config.yaml
norm_place: "pre"
attn_scale: 0.102
init_std_qkv: 0.0199
init_std_o: 0.0
init_std_up: 0.0199
Each number is 128 + 24 x the weight over its row's rms, rounded and kept within 0 to 255. Layers, rows and columns count from 0. Numbers have three digits each. The size before them is the row's rms in percent of the matrix's.

# gate: layer 5 MLP gate, 2048x768, rms 0.0977, rows 1510-1576, columns 512-575
# up: layer 5 MLP up, 2048x768, rms 0.102, rows 1510-1576, columns 512-575
# down: layer 5 MLP down (transposed), 2048x768, rms 0.1, rows 1510-1575, columns 512-575
gate1510 105:106145132123140150125129142117165112136157107130115146125083176136163139114103136110117119139123140106068171107126121136130088140170138123115154156165150203100101087130134133129130126153122109
up1510 100:112154135084136159107118128148128177133130163136081101116147081139114106111160123127103107164111171167132096150111147108146136102122174107148118117151095142102107130107106115145133151114142127
down1510 106:095144068088139123136107143085139123082114102154115116156139159154151142137101115095125158113154111159128113179158146074154093101113112117139075155162140150096110097109144140115115137150140149
gate1511 090:171125143112103088105149157126101148089145121119100177126155143122116153133164114116102136102119110153159093104134125128132159117153091123131117152140187148157136109121081138150128099096150142
up1511 095:132147132141111144136084100137146150173122134104125081131118130143123053127093113139128118161120137101128140144122164123096137158101114123127151161124105115076126138127137128140175110115155144
down1511 095:123065124098143124130081149096125115160099148143151102149137119169136149118077172125099126130114097124126153101107113102120137137124160138148190117106112151155142101144122093133115107134117079
gate1512 105:109178138136150105135156126145085117138131118148146143114139115127116118141141171124103153154147114105129096126139131124128141123122121144112149089150088136108095170122098146146113113129146178
up1512 110:136132123114108137071151127090142133125170152120113126137082135110117152135079130124136133091095123129084125140135139157147141171143108112133145122143126106096146125144118142101126132149070126
down1512 104:144178098119128089103139109088136143111124120140131110117131107126143139160134121128109095131108087107088128122110160138103108150132159181150147104158166131119126108105157120134141156141107155
gate1513 111:109113119116111133158127146191119084160145097168170125153100135122166121118131137125120128126145139129097089124120147105131138100129092176139132111167157100120130129070165178133134190119178114
up1513 100:092131142145100190107102117121132125170146161159147132129170134145148091117107102151095103136117104111113125169117178178079131115173108121158137145103115143110076134115123135103105139146152125
down1513 103:127131084167123199160192165122153153155157170113129118125131150136147156107117142148107098113174076112134097148154132131122131125118145089140107153071136151089120114097106131059143132174102155
gate1514 104:129173088131155149087095101087112155104095154107127135119125054139108122155120085087143153157133156110130135152116108140137127159140156096125130122128143076133154088171121121104138124181104135
up1514 099:150203115159117120145169147122120116137127134097130104133135100117181162121132140129145143075108151099087140132116100111140126106109107105143126094105116114102127140161131133147119119154145134
down1514 106:121150132188117121155132146092159107128128132138134167175133113140111119154078229147130103117142092160126142074108174156126123128137139199147153116096148135109153122137124132143129090132124101
gate1515 097:103131095163148099103152108125077084121128117133131169150111150130140095095117146120137119156126124116154153112168122135114185121103155146105112136126159103117149113093103125137111143076127139
up1515 094:134123140091117085122148154121163178155132131165171144144126126081127171117134125197166148132165150151102161131094121149099129133090120146156172102122148103120123126152144113160113126141138155
down1515 095:131124141158142146130121089120128145130128147138104092142134088155186157114143149152125173136111108161072130129102106118089127117083096147129136131148096170084118147136135112159123113129117114
gate1516 100:115130142164130165101148138114135088086105133082146121119149127164187137166131145103135169118122146140176133106147162109187145118120104121168090160133121140143156101125133128083139151129139131
up1516 099:127158135073133157113148142127126107155136144169073126149145147088114161108123123142193159103128110144091137110154152093151143189141135137132139081152137127143143107132169127137123122115092093
down1516 104:144143105108124113139140113145145127124131115146111119126103123054122086120114153118126126125122123146081109154121140140136102144140134128142119163115149144112123179139124140142150116110187094
gate1517 105:144139091133184137130153171141155142099130151179167071154096147148154127165176143166136101107133115125147135142149147120164128127083132165163179144088145168136122120141163118129131117108120133
up1517 103:127159144141078125092111116090142112138101132160124155072138105112143140127107134121140134115109123146156119117126100139094124163111099093132086137137054097147143133127103136131115166121119116
down1517 109:162155140139094130107112140134110180119125145132150117111126139115177161092110112128106149148114197189149123162101097146107101117086098150116104121145131105097131169103149133101124156115126128
gate1518 106:116149120137134116161157132141154121108117107123133113097131103123112159131162135111102188150125108134110118142130115117120135087099109121081108104089144136076147123134149139127144118128112107
up1518 103:149134113144187165101143126100147112135121094118130093133113158106091125065140153130089113153131112102138142137099175128122159104141145075131157143117119113135127118142128143115125127109129104
down1518 106:180125190101132170118132140141133125149112144116149118193094179147127154131104154088166111165090120116148138091088120134149156109119082076137120156129106123088072123147128138127132144149111156
gate1519 103:139104155115104121140122126152100135098144106096130152139118098118163145151124129149141109118123123113116113141187174119146109109111191108144092172147132101111153139160094122120131105164145138
up1519 099:128131156088171110085082146144104134107095105151123115133126102091154141148143118094110122100217133102131118174117103148112177156052158164151139134114095115103082152144164148114125142141120096
down1519 099:071130081113107163150103088142099142081111202144162170128149126119092167180111132087096088094172118148128156147129104123131120167159123143147124126124157105119112160081118098131096127151119110
gate1520 106:159088177142115115170132122117149125097116134106129121131111149186108076088117157083130119151139158149139146145120102097165100131122149094107121138148137140096128108134107133182156116081109108
up1520 099:109158085172151100128154156099118174154106116165079090133129156130186127156132130131121126160102140142158145107152077152143148162108151143119108148115130109131177108116092097078122142195143125
down1520 100:081102097098143124125115091077114139138136115147088104096156147092154143119124035156173108130137168093155114081090106180106133095111161158104149159126172102154101084146108108118081161128123121
gate1521 097:109101126117124153145151113148117123099153131141122121109097153111169106133137135149147142146151114131081153119171118130110126124128135137148049130148134132114141144126130107158086106124103175
up1521 097:136098142107159115110110120093147119127144132153106140129119168116110147108109142092121110118132148171120121126161127107175138093107121151141158114119135151134102134138118076120137138125148100
down1521 103:065110113133124141111123110140177150121184152158109103098165134136139143128137162170134118115108174155162124126138085099121122092130123092131084091106128134156148113105121147111177110147114133
gate1522 103:082133092125129158088140143115107092139152103187142134089114132088099139136083121132133108173074163102115129134143155107117118137097138177135117121165112125118144105143084137122138140123128119
up1522 100:118136138102133111149120118143133128115129123062119129089143133141129114164147122159115128132124108108134111126145115150141119124192106113170136123114127151128098129196127173135103123152098150
down1522 098:065127139161124158128134120133138154107139114111146115139110119148131110158128137101159138135098142133094142173142102139103154169109119118144117141111172159120150142133143128118148131128129152
gate1523 101:155134133143156131107142126212156111106147124133092129116134188177146168111134090142130161089134103186119150132149149097124141145137091127136166116107144085119124131143129081098093091121110101
up1523 100:109097166149136139145090126075165075167135130129133134108106101155099105151171110117108127123161183144122120117170113202142099075171137128111140143163125149117111122141133108119129089100127071
down1523 097:101134132120128155113140122125146101129118101152123141137162125135110099168156242109170125136112156177106101104156090164117159146111131113128106116173108164157138177136137125116111085117144127
gate1524 090:109202129181168130118114143104127128139126094160116135140116089137157144136159151108124085142142151099135150102097132157111154116097120114138075146075131106118102110102125088116133113116151125
up1524 092:113145130118078146136177119132133102126109111145112093142117099154135146157135164098087170140131142145115082149146170108169095071128156121171122119184149137143106170154148123091100131140113126
down1524 095:058171126138112099162148121107185121128115086128140098111160094117104125116130029178143147083094097109158112159113115141167117156143137151134132134179129078109151117138153149176138106107127205
gate1525 103:090110118114119139115149148143107102130087145092146163135118167129129153137117155092134115125148103110146120119133151181123093105143151103105118128174110134086138097114143104152090126144137125
up1525 099:079101120152172135131146145140117110095125106142119131122110114143119128080149128113120153081097130125179093148140107095090121108088129087117099106139132149114114084125124154127092152134135179
down1525 100:117154117096107160118129144129106117125147171118147152129156150143148104141173100124113116118136106162122137143138124099133095172122087131085106089140151169099135108143147128097108116145154155
gate1526 122:112139112100140141144123118121156116113088109117134105117149125151096114107127103126142183136138147123134142149101111150069113144080143104165140130144167137148143106135084146117123172114104126
up1526 119:134090111140155103113145121103156111090094133135111124117158148150178082109109124097113148146105121125128173142084153122116134106124114140137119139101139099134090087089102145149117160130116101
down1526 092:129158093077152096112133097087131118152142071149118140110122110111124108094153162135152090133178157077113167147152109125101091164112135115097158115106171123126118121123057136145137089106116132
gate1527 100:150149123108143144112121164102098094137137094112139123125119142105144060107133136147116147135148123127130087126082125153146085078091151125132099146111115131138095142107102131124108127153130154
up1527 101:137127113153145093135123125095126154115097125117108170162128092115110152146129148093120133135120187150114103124130050139120121109104119129111081112158104136157105150096127114113148102134159120
down1527 099:170138102060070102172136099132124124138114143147125141149120101132156128090136096110129116124152138127099137149051112119151124106106158158124086109149135132149168101128169124101119202107120128
gate1528 097:086141112120114148140158172079115141149125200175105072102151166092109141159165133154123103139141108141113169148128148127115124123125110142143136089130135118148103159120146118125121165155154152
up1528 094:142094117123144136142088093178134092141099132102119150158159104092151125148139140135154146120146118141156146101172110091137150066131104089136153127081128143122126156160121134100101179137146148
down1528 101:134094148141133088159109112151125175132147135122142159158175132104148142111160075101164155135145099124148139102144168117108135111147141099136137130124118108134129139071149128116107132128134083
gate1529 097:136170147130101120112099168075134150147110139136121123149133137116080133163176136118131140145122150130096078127087112132114134133074114123110118085113153132143127117148108163131139144155144171
up1529 101:146125082102139126131151159158168100104125111142125124150150156123145130172150115138141110157140053099127128092141113097157109159097149160167141144106116110126118128111152107146123097158103139
down1529 102:169144130127091154168147141063146175110115120128115175102135074168120097149171114122168133148143140076139122150140129177173136100166088155082151147098171195109114157125146141135048109125100151
gate1530 100:153115130127160136126166077124093078115139095127129163177109114125101138124121130110126165123128168160137150135130130093121127094143160098128079155130132153092103140133103126110120133114089096
up1530 103:122104095139093129142138154139101156131157136142105112112133143109106149110115070082166109135157120124150090139126134129098071115147123177118122089086173147114119143101129112153084109136125113
down1530 100:089146133117115121120110107158111120125121106138096154131133109114152149102132115116144097084123102144131139167143110121153152125151134100127123158184122064084121163132163131081131099123106113
gate1531 092:088140133101128083116145135108182135148140096115122134110155144126139148179162146143152153139103112122116122088124171126116147112136094095111130132151122127138151152139124123102155135167153196
up1531 095:119155098145148151083149138148160130154149132100106082106130099118159147163125124135129120174136135115111127134111147147124111138101143112096130160123126095098155143124149131118123149155177155
down1531 102:123147149140133120134147121130131136098150116120079093114151138118106125207139136095104113199128160150157117139124153123102095119093133172136108104133143169124144124126101102101138076139170148
gate1532 099:104113142152099154150091144154106117132141103130084131115142102114116113109113162147104137112122163144158150148108101116138129152137185107132115159171157141140123121143119101142106126129102099
up1532 094:069130135132119136122127186124108112144111101125115194093110130133135116133137141133146079116152140132125122117136099135123120157079129110131160093134122166122126121103088140161163136138096145
down1532 100:126122111088168120164131101177113120153147138135116130178159136117139101142139111142148148137128121185142070157144144113109112163127149114112112143099117130123143130095114126112078121140117105
gate1533 093:114130141092134107094115108126120134110135145117120131153140097113157114127145123106102140158132159167109108118133160157147141108150136135153123160112116147169179141129163119124157097138145140
up1533 091:163113123086109136156114154135154129133136096117122143133155109164116119107187126149162125128120115155105076137135115130125143145112116165105123133107174148127083081157156129163165106118138134
down1533 096:112098140124120105145102149130121103100102135156149143093122126148148136122087088140112080111181163106142124112127115118162121124122141121162164125110166141090131149125118152080097096127120102
gate1534 095:104123162108106093127142110128090102124162118131139143112184090126132131152156145130140162161139127167123160128146109107132109142127118088129142114153127129090099120128098146141122124134125126
up1534 098:093103149097131131149131105156149164102140089149151138129150172157129108132119146147123122150186160138117154132165123153122098166120106142135135118107100099125105096154178090145137089084125174
down1534 101:119184127096173123105075128157131135098112095132118118118154134152167099135101108122103152129126108139124169095100160148130162118092100114108082117090117102152091149108123120136126126119110097
gate1535 099:158161123156079132125102170105086120109132132123108165115102142129146138131113122142142130144136104116135156134183128163156148123124159137113156086105140107173096114160124094106130123138108076
up1535 094:133099126167146104133070098129108124146119103129151108147167174133141161093092146093123114063111162153108090102158132113149141158131130124123128144101117109141106118144132112139099146156129118
down1535 099:077120123148155121102121120127102116091144151131168151117141145123132179135132100148151105108176157124147154133173148097141122117098103099185091127154098148119169127142115080157128155112187098
gate1536 106:116128156109130164127135105128157080151111148118092109129106157112139128121179139134165123117120125109165121113114120061137138128124116104122120143114195102105170168119160150128155093128111147
up1536 103:105135140171121120166121136184112146153108113093115129133116143127136077134183130122132098106146154088150161116128115109110127135153146136143163138102139126112107141125159105149069115152110100
down1536 102:141133151129167144156126145087077155156133148152110095157095161104175103109146118146132116135152078177107148094159111093120126130091124065141142148137136150125099143140140129099136091135119124
gate1537 099:115116115158114143101166137209120146103167127160130144146194091137149192105100108137116141136128165134138137117112144128126118121163077147095141169126157085133143124162127099123119146135128102
up1537 101:139115117148119093099130150144116135120163110155097115064167112126103124123139127154093132119187167085145157122138198160121150111192099188134156143172134136150115116140146119089140154169133118
down1537 103:139126104108112141117129100158116090122137098142135116143148067127118124134115198139113144125139171101160114113125188140132104111131090138144112120126170134145143135143147130116149120155119153
gate1538 094:167112121127108120149121103135172170118108140151119115144129140161139127183125087119098144119121157105117157139151136135155124108129091165131101131143122144064155126111130140141164133139121150
up1538 096:150111178142138115176134112202132138121140128150147174156136113145129069132075108118108133105127172158155164161151145149137121138132119133125119120116145140096152112116140122109142154125128102
down1538 095:104118088149142108133116120153090100170124158132144095080101105131177117125108103094119111095095128146118114139141130129122118108151130128118130115160188152171144098111145135113088131148139120
gate1539 109:152126132148144130133064158122113126136092120158118075138119132114110142085123077106122145118118134133132118088108118159138119134120160088147144133100118126113161075124133157100131115142121131
up1539 112:143119099109125113151135162141139119090093158155099135121100124129115130137100115160135139152117131095124163107140142113138124107111149120090088135111138129156146176138111106132166181148106097
down1539 100:134127055099092157101063130116109140139103163115134098119085148174131138097140108111135117113151069099090115144170143144191122113136130125141070105118119099138137160183120103090140116147144105
gate1540 094:109134137099134103135108149124097107149124123144119117153122160178175113140125123135162121113105078159156128076145159148137136121139130141125136107139147165133132127134149109179156110131109076
up1540 098:132109125123126125115125130128113179146085122172142145114145108150162139110107161138104102149141133125169147099120173107108103101100154118120144178117151148131087132142138079090113107126159163
down1540 099:122121126089092108156168165156108079160153140148131146116116128116147087119102109126124131143111127129126147135128149091107108176131085123159145208110119158124129117083097127135110164132114127
gate1541 100:148117149160156126166107130125122156116145132132090099163134126114132154108121136128145079131142191136141124122127140094094147120155128117163135122133141137136149149109202140144112135102168098
up1541 102:104128077109109141098122108122117146183135109108103144111122163093109154130126155132132112149117110099133142109160133132154158121132124104162116159166137160111108098152128164146072154119154130
down1541 097:107114115101143061119132103135133129158138114117113176117153160112113134123121096113165163129097127106075119117151134108135133134165099112196166148089145153156120124126113134129146104111098137
gate1542 098:132186105144140076117133113126142046138135131164123128154164101091097113107145103113060140153147130156160127109112138148085114110127135102117141130167119145170125085099149160100130136141118190
up1542 101:153172104106112118097162128103104155142120097109133111111091073139138151147132160132135140148121118093122118112152129139152125137139132141108146097126133139104131146170117121160124117122137158
down1542 100:094112124127104125127199087122098144116124104122121116155092110128137150131179151142175120134115123132110099150150170123145124156131165142114116116139079139134081135116131138130122153114135152
gate1543 105:123138109128102134101115125113157119167157153140143138138089152125105126126155143163119130114149109158114108102108099156130060135111111140126107132125091080150088150115122154145169118152157152
up1543 108:143143158140124100085109107155140131144153130151105102139146134142153149160134124121154105195107106111127090120113151117097091106137134153152126114080136144174142163110123137119136135129094117
down1543 105:154138153165151108082119133144143129141140138162158114124119113147102145142130114111134166151113119128106092130126146131133120119084109133156098105117095160160132177095112133105159171117129155
gate1544 103:127138182108105141156141107117107109144099115131143062143161130150100141103126107152149126151103113126127149097137089082127130129115190098150127128133134076112120119149061162162126168135098093
up1544 103:078176092117135135147146184137090177142112132141138162098111073111122124147104161114080139166150116125095181147101116171133099149167132142165079102123115148127138133100146133137126082132168119
down1544 100:153159072144145118131126152174131105114114139142112120151098144111127135144128030116126156131128110121143143140135145182117141090152161092130106150088148134168125110089163156132112143123132098
gate1545 111:112132094169119122149130129144098160117109147126137130152112124129154131143120146111142126104154141146130129106139129190080109110147085098135086138163110109139106138097156129138096075128115103
up1545 110:095091127109151121099180143067126137142127097164118142155099123152153118099135133159131144151163077072156168129101144150171159145122122124149214148131106146092160139127104154106137147102109147
down1545 109:112128123130110111112140133112134143141158166132147150088105139170118139106116097132098147165153146120117116165098091141126115186150175098159180145123141122046132127153135127153135099123083114
gate1546 105:119141114156153119176096134133109177125139160113160133121142178114147112133137099155160128114122043141102117102115093165127123110100146158085107094108145104141109161082128118166118146106134155
up1546 102:160129085157150140113113160149119131137094124134136121168110099140130131121118104142140138086118071167124121120116076146146117100116154153114112127099171107160126098103107105143131115119111134
down1546 108:128113119133118133140135136163124099095133149079187130174170097163145122108156061119166113127115115159121095142105119148134104133138178129109137125134152125148085110112115147155088121146127135
gate1547 097:126162100146136104117118118108100145099134146110087140106140130101150152152088159084125123161147141135164139093134102129156140111102083096135157131154166114124109087111167119139182122126098140
up1547 097:129121106105113125158087134129141125170127151126095103170131162143120095101157130137132146156141130100120141089107159131138075104120149127135093152132124119124135164127116131112157120089115111
down1547 103:140119150104137114126075123141124106064132132110106114122153148150112094093133134142129150157152105135118138108142084139095171115156161098111124108131151152165149130141096133164156144124117148
gate1548 095:126128148148115132117148096089112137147145087119131122115142133107178115158128135149127183120084138113118151147127124104137126063101118138103139160142172128101137136112127169148105112129158148
up1548 096:108094148084122118141151124092115122109135136113147091132145127142168104186092140133135164132117132109103154094120117107181101096136138119105158104125166124080157157100141116154147138148143125
down1548 100:127119124116149098151140121097151157150108136145119145150117134110130159140137136153136170127126112105123087110123161155114128096155071141113099137115115089158150102113142144100140098129113137
gate1549 097:112077121138164154080115141141135150121135141194116150131151126097165153103144108121065091114148133126146113121144145130121118150116103051121139119065109083096130112136065108142136149112100147
up1549 094:120163146097137127140149153085150112135143135143128130133135123134118147159098171109139151111137136130129090111099119122116127121098076116080149147127140170072099123178142150099095116102130164
down1549 093:138125122120104132161165089126142108165104118164168095143128118130138114166133105100158112130157164157099079098146093125141166127100108105110139139120116110096118134166154113090138097196142152
gate1550 090:111106111113088119115121069122136124128145117089065069130169100105157131128150115153106138105096112170152100112147120081117121114109088123105140084143131136137138131108129141103158131177106134
up1550 097:112159085081129114105131134127168113151132164104166118158144135084122130145126108131141157136170159117103116155125149065087149118152099114130110174118131143058118140134124095140100135137140141
down1550 093:106159099136125094095143101120158120094118074164049153147107116179112109094170051153135099114108128136145162165123091136150092127138117156122135111109129108175165134094112164137120131129160141
gate1551 095:122114123135112114138119072117176090107140141122139151149143169157141100145117142128186079142144116139148131098112099127151117136165138108108134144101090117105105139130083124166150161110148102
up1551 093:120119125131153115087147116150136145094165123120084110123123132133122122123064160125148079115152121083130184125136162125118103142117131149169145115124111151106162093121106176152128150123155140
down1551 099:110144137086094124126126165090164107135157099071099142105143125141127112145152108140163158167138150119129127142088103151101163164154127130153079141160127133188141139086126152163157115149112117
gate1552 101:114138162171135160123138123142148133145120128100127146152119112133160127119122155182132146079082134180109120164120110197140100170161119178153110083126069096155147151131103132076145120135118178
up1552 102:102101148136112132116132157125118102166114142125082112109139145153111122114108149127120122141154049080165101127143160176197140125168098148115114151128119162126134118139115138110140064143107129
down1552 097:138140118098141081067089170107148128157147171103090141155125121149146162090128184148135111141131127096163086098113143164158140104110134145127129175150085148171097149176131122103160096135106110
gate1553 109:109119134152155120123107166098112098113141158114145151123083089096115176145170162113113118116109174131109086107127149189149120163129081137075137132133083117167154136145090133102149120150129108
up1553 104:129106121077115137183139110157095119133117132134147101113135140159137167137136121122148166141090106148129145150104145133109163131080110109137087155192155144167108114147144107128068130145094134
down1553 105:100117103117127142102153124138161178121157133112124107146174184125099133195153119095119116110124125142108153168139095138122132123113123109133127109166139128160103135127121102149105109112151129
gate1554 102:172102173151110143124127092106191137064108141156097096122073105140120128139122095108129103178077132127095135119133136135145129135148147114121144122128126109110145125147088173143080074112120119
up1554 107:113120096094132144087144168165046164099176107116147151158112126159129103129118109117070168123125127156147099106140112140127111144114106154122118209100136116149155148067150119120119143104165125
down1554 105:094127135138104140106096130135126112096132137147098082127094120101139149129133139143141136111116106118159102076129105119159156106082099174127130156118112144137145132104157088144077101113124140
gate1555 096:103147125102123098109104106102116128139114141110115137129131073109126108105103130072134169144103152154145125075148131095128145141155111113085159129162136113070096115152121100164110169083086116
up1555 093:151080107161134126131140117104113123138058106153128120142115113134105144136130157134143138150148113118137111081114164117135105123116114142173157100130111104109155125128118162117118169119158116
down1555 098:142124127113164140104157128129124147133089116149171105120156128139128146166152239132130159126095131154112129120137126150101093139125133197138141137116130128106136137162108125153126120106108103
gate1556 091:130175123092143101171100110157155108123155168115137157140135108112149127127138098123155175120124098136112141164135172134099109107135133104111100124111121132120112107138154162135124106170129160
up1556 100:113183137128115086124145146106140127127145115079142123128141137134093128131102144155145114135151130161109185074125124091137150158095119072080124131154081130148125136114156085114145125075137132
down1556 097:091128158133109111166135105131123139155108094109121120159154104159114121160148150146164126108125180153134144102171165134114163178128127131075113166139108119148119131136116156097128136109147106
gate1557 087:121143115119106117108156115121093148101114101152141149123161122102109103100151126066138130129165112154121169121155094103155110130106102111166169149147150128132173125133096130132168132133119170
up1557 092:073132116133120096092116141162109122111126170130122132150126170131133127159151141119138122153130133125112139090133118121130091142154147133100153142173121112112109167116125155147116151135099129
down1557 095:130096107142141082159140117131106115125153141137189123126132151105144141118152087132063152107090143124158144140112142155121122122134141137114142159161076123151112117123123108132125147152107109
gate1558 104:113138169152165112150147120142113132151096106078122078115131127113086143132178118131140178141119133139151133136126163132110108147113120130111100085159154141100105155127114173156133107109093191
up1558 100:128143138135160154091139103105111137098156162117147092124130109154105113110125135155106124072153083145133120108132102162180182127121115125085173089153149138129149143151126084102131135130143119
down1558 106:134111117090120164146151145148151151120084117133155133140119087168107134100109171163118145131114090136148118107168098132112156127170133142116103059129151117153194154166123145119129140164162119
gate1559 094:141139111118098146171135106112134132089096128156108120130142133150096147143151117126115158110110137106151094106089136119173067138127135140117077134118098159136124119120164121116124084126111140
up1559 097:158142128150127125091103140157099103107115124166123115101120145138129144105104114143143140128111165115136095113142157079128101115119179125103075138146152092183106085147158157160131081137191122
down1559 100:111149070123121151134127128131096120092093061116163113118114134156111113119133132137101132094131096126130092088115125130166115081119138151136166141157114122144134139127153104132136074131133151
gate1560 101:107082116108129110210108090125110135119136106141117151145114146095095146146123158159098147107132144165156106134151160113122105137134100128124153110150132132108180150131120115143132133100121141
up1560 095:071151162113127103110157126124084132111144116152138130114107121135120073124127126120190173129097128155123145106096066109144139141126156137108176118141083170142142120123137145149144118093160125
down1560 090:144146107124100153119151066137130208100131103158158124111134124121131103106142135115168125217146118138111172110132146161111117147134135137091138126065134165113143099142140135132140106112118112
gate1561 113:117085119092153103096132151128130107155157164099138119128119134116174121152089156131093153128153152137139144133110146133099121197093089121128107119149137152128127118144085148117141122165134165
up1561 103:135114140167141115118111097139125094111126118172118098104120179155128114155141094116155073090113119143103095075098119120134155138134081149108148107112118105098135113142134128153123104150164128
down1561 083:114125150151114129101152106144149093093144173117141116159127150133109159128151149134084154144135093127120171135129126128142085103176117140130131107100159111121086174073138088134135141121132140
gate1562 095:158094121131086153133178154129102090110135117134091124130128128155122090137131136164137106094157154155112111124173165133147157149153127120135139119133117114165080165120119131129112130127143131
up1562 098:133187138155120139115120129135154119104125160145126128157163123116093157186098105152117169138169104176176116102099145113128169153147151137124145105135107095137129091134086142125157096128100115
down1562 098:125132115168112179106160171155143154113106161149142176152131101149134145180155124131163091092167166128174130134139190108135112145125137142109108121154138123087131156167126120121121074106143126
gate1563 107:133102114134128112115132139146133088139165122102121121107131129135114113120120074121134137159204149113135132094162150134110150105151112142123072168154102129098146078149155120080136138116139158
up1563 106:147093140140159128104162146130140131126131123111099112110171121110133116123147108148160125151145146148112133109128115148164094132118100127105083160112098144128161120165139103090205129121115150
down1563 101:147112150128165106122122195075174149155126158106102112117157135151160127116128131118118088094177135105131146123139134119164170164126147120129119121125129123132118136167156161143147100140108102
gate1564 102:127149103152168134123110109153082084159113148102097115109103098099165097142118126145152134143143147109127137151107113126110138115123149117141145095114133114107145099105175106113102135126148100
up1564 102:164111125105154153094114135140114116113141127141123115088145123146100097131151103127130098116121129157128139139213106084074144103106087119159124105115174119113115096160143114127147155144129147
down1564 101:103139135119160148126115134126150101139153142133110136082146106156094119115135110133061118112118125119145152133093157112105156089134112156122116143118102130119107118094122134097087080160107128
gate1565 105:184130142134158150131139106126118137131099121133113121129211138155164158121163101138154154143114084073176147171103094132106132093107106121148160154097141144103179098157118107118127100125126154
up1565 103:106120119165159146110107146116140126111139114116153099110174108117153170104122086117166142115174113151140165147096101115143152128161156111160113111116104136110140081152151158192108089117158144
down1565 104:108127151124122140136106144138131196125131165113160131139176104151143124126103102124126092125144110142094138129146171131122137123118113099102150123164095135092102120142133138132122114141141127
gate1566 099:115113108134102097161134117107137167122116070123120147158129121125104119129134125115121131123134123165115104155134066096121110129140104128135176097136136081100176140141116144108114123115114179
up1566 100:162101145109145150125161112102167134120147125145120091128122175166123185178132136118142127140151159102116155113101130183116134098116108168161105148109138145127146139107163120142106133098123083
down1566 102:131131173082091128100113154143132129104127121139154132116151132156134095159117121069109096139117131154104097108156165083181119132158109119144128180178194081152126094134106130101124099129128137
gate1567 097:078158137109103132086127165134153161142100150174164160120111127117162125155140152114132152144125132101117127069146164106107145120136088101099103116128139130140153160140111133150115098085138122
up1567 095:157122094146116128164131162128115141142179120128128130141116149110142166126128111153146128113098103142088152122166164089096161136147128103113117120111142151114143102142138111155099143150124142
down1567 102:133160101116120109156129110099122173179147142140132175135118139143156120130154163132119132112129123103199105115072145105097137073094143132129174142140117099115134125128107110026165141141131138
gate1568 100:128132116105114176110098121119130147112118149152105122127103118135110120103121114126180144090175131176094129116186155098088076130139133149111078135100146155101085148075144124133123075156151114
up1568 101:142128131112150139149126120117144135114160129115080088090129135085133120120091126107081132134100116124134095126146147138141102175128121124120135134133169118113114105100098116099098144142124162
down1568 100:167100129119138107154188145115143102150113138138120124146149130123084108126117110108133125126130163145128046108106132125154147122129102098111124147115117111131102185142105088150098131141080141
gate1569 101:138102119130100129097109176117150097095131149151139151160180074148127147158167169157141170108106125146129066123096130130096151132119151127120158122153107171140140115109124131132113157171160144
up1569 097:100181175082107130097147164151133128114113142138140106138073102129144131126131115171146125076143103092123098133129084125081152118182098128128150115141047134125162084158154142077119135126134136
down1569 101:138135182113129144123164139130157132165135105158159122162135121139115127128075119121159126114111106108151103107112088136134108129143105114128104127155161142104079140162128133166117125156111105
gate1570 096:115158100134122096119097101128105098096109159129151108145160131116128168114125147109120146126097143108129124157090110154114129144133137109136135090106093147108114121148117106136138110096101130
up1570 099:107109118135123146140118165109098144097140114147117112145150066131106091146111120101146113173133139086106115095158106162113142110095098111106132111150108165127086150170136127152073144137126118
down1570 094:160152174103127128158103153137136138125120132116162163139145135136148171123164080132120084131109105108136093168139122141148119124160090116115126137077131099117128079101138088142113126131145160
gate1571 100:109140160139169118138206110112135120104105118112117122145090150085119143129154128127120121107129150129118139139130115101089124109144144107157143096116132100111047160109102123155104131108124116
up1571 097:114117094137160094176134108130136108140159144123155127108131094121139087094139157099168145136119091133154113134133125117096167120086118088131160150165140121126146093152127123112146133125135146
down1571 104:125114089117131151099136127099103150149127133115123118101170149122161111108141139134151110154102140096120134119172116115190154123121147159105109155077108101138193136136088125065115103124093126
gate1572 098:141161138118119145124115125145121137133132148168081131171148121143109073112138119113163153109118139138106146105076123090138108120083163205166118142088091143128125114152118136191102141104151138
up1572 097:109173112097130133170100144145106094143103105130108161145112168128119092110095107120101145101118128124110124172088162140151136137092124112075144199127138123109168111143099111178069138157113144
down1572 098:137109132119159140118149113130119090162132109102130120135183177142120116114115058123073121118141165178091137165127147160135104118130087114138137137109131127076141096140089147130102145118147176
gate1573 093:131115135170138133114127120147107124149087101161162092150081081142104144125129097107118141146097167111134160093144136086141112096131121148138132143152138092132117102160114114137090143129128109
up1573 090:183132111143136140103102095157221084118131126137103156112112124099124118120150137180128155149125158137162119135118130144104136158100130110144089158134092115112125141088079123169125090143153108
down1573 099:150105115126066157093164134147134140110139169134110130164133159110090161151166197134145118182130116100157123116130117133118146132129104148123119135099149181147123122100206154110133159128123144
gate1574 089:140118112123172125149152075109100166124181115113161160133113169117090140129139120155122142117134178149140117135104114123156119134134152114143172131140139127110139119116102122151144148112166121
up1574 095:081142155070134159144096151075097084133180069107123107138100127131100138118170102140148130109101167158116163134148145110178152111119122100140116101140073075110116126128095130159139128141091138
down1574 095:156122115086143117132133066146124141144148085167124126122138125090102079152131173115154090060134175113136124115124085186114121106137146124122180143125139097127137151080121098102109136115107128
gate1575 101:156130164114170132146132109140133123118136135137135097153153125152094128151126135154148099096128113103151121124113138121124137140131124128108151150194123161182139135136068175135139132154116146
up1575 097:160138146118117136144084101126127106123080086110178175081144149128115134150095120142105150076150119139115105147111129066146155130149129106124066147161168058157170186118123154137147102105160141
down1575 100:108166135126092123141135094170093123117160120116166140098151116111150136144109206115132121115151158187144096124120131147152104148114120146138085164100160147095156169098128158092125096080136120
gate1576 103:148090100116157076161123110122124110113131125134156110126120119145162139082125141139135123131163104118104098176165131082124128140143128128129176137126123124108112192113129147127094129130135128
up1576 102:117140108156145121136130147124160164155190143153146109134112114141141123110133139148129119094134126119114145188122149138108136135153102166119153148125092117077142120136168141121108174120087126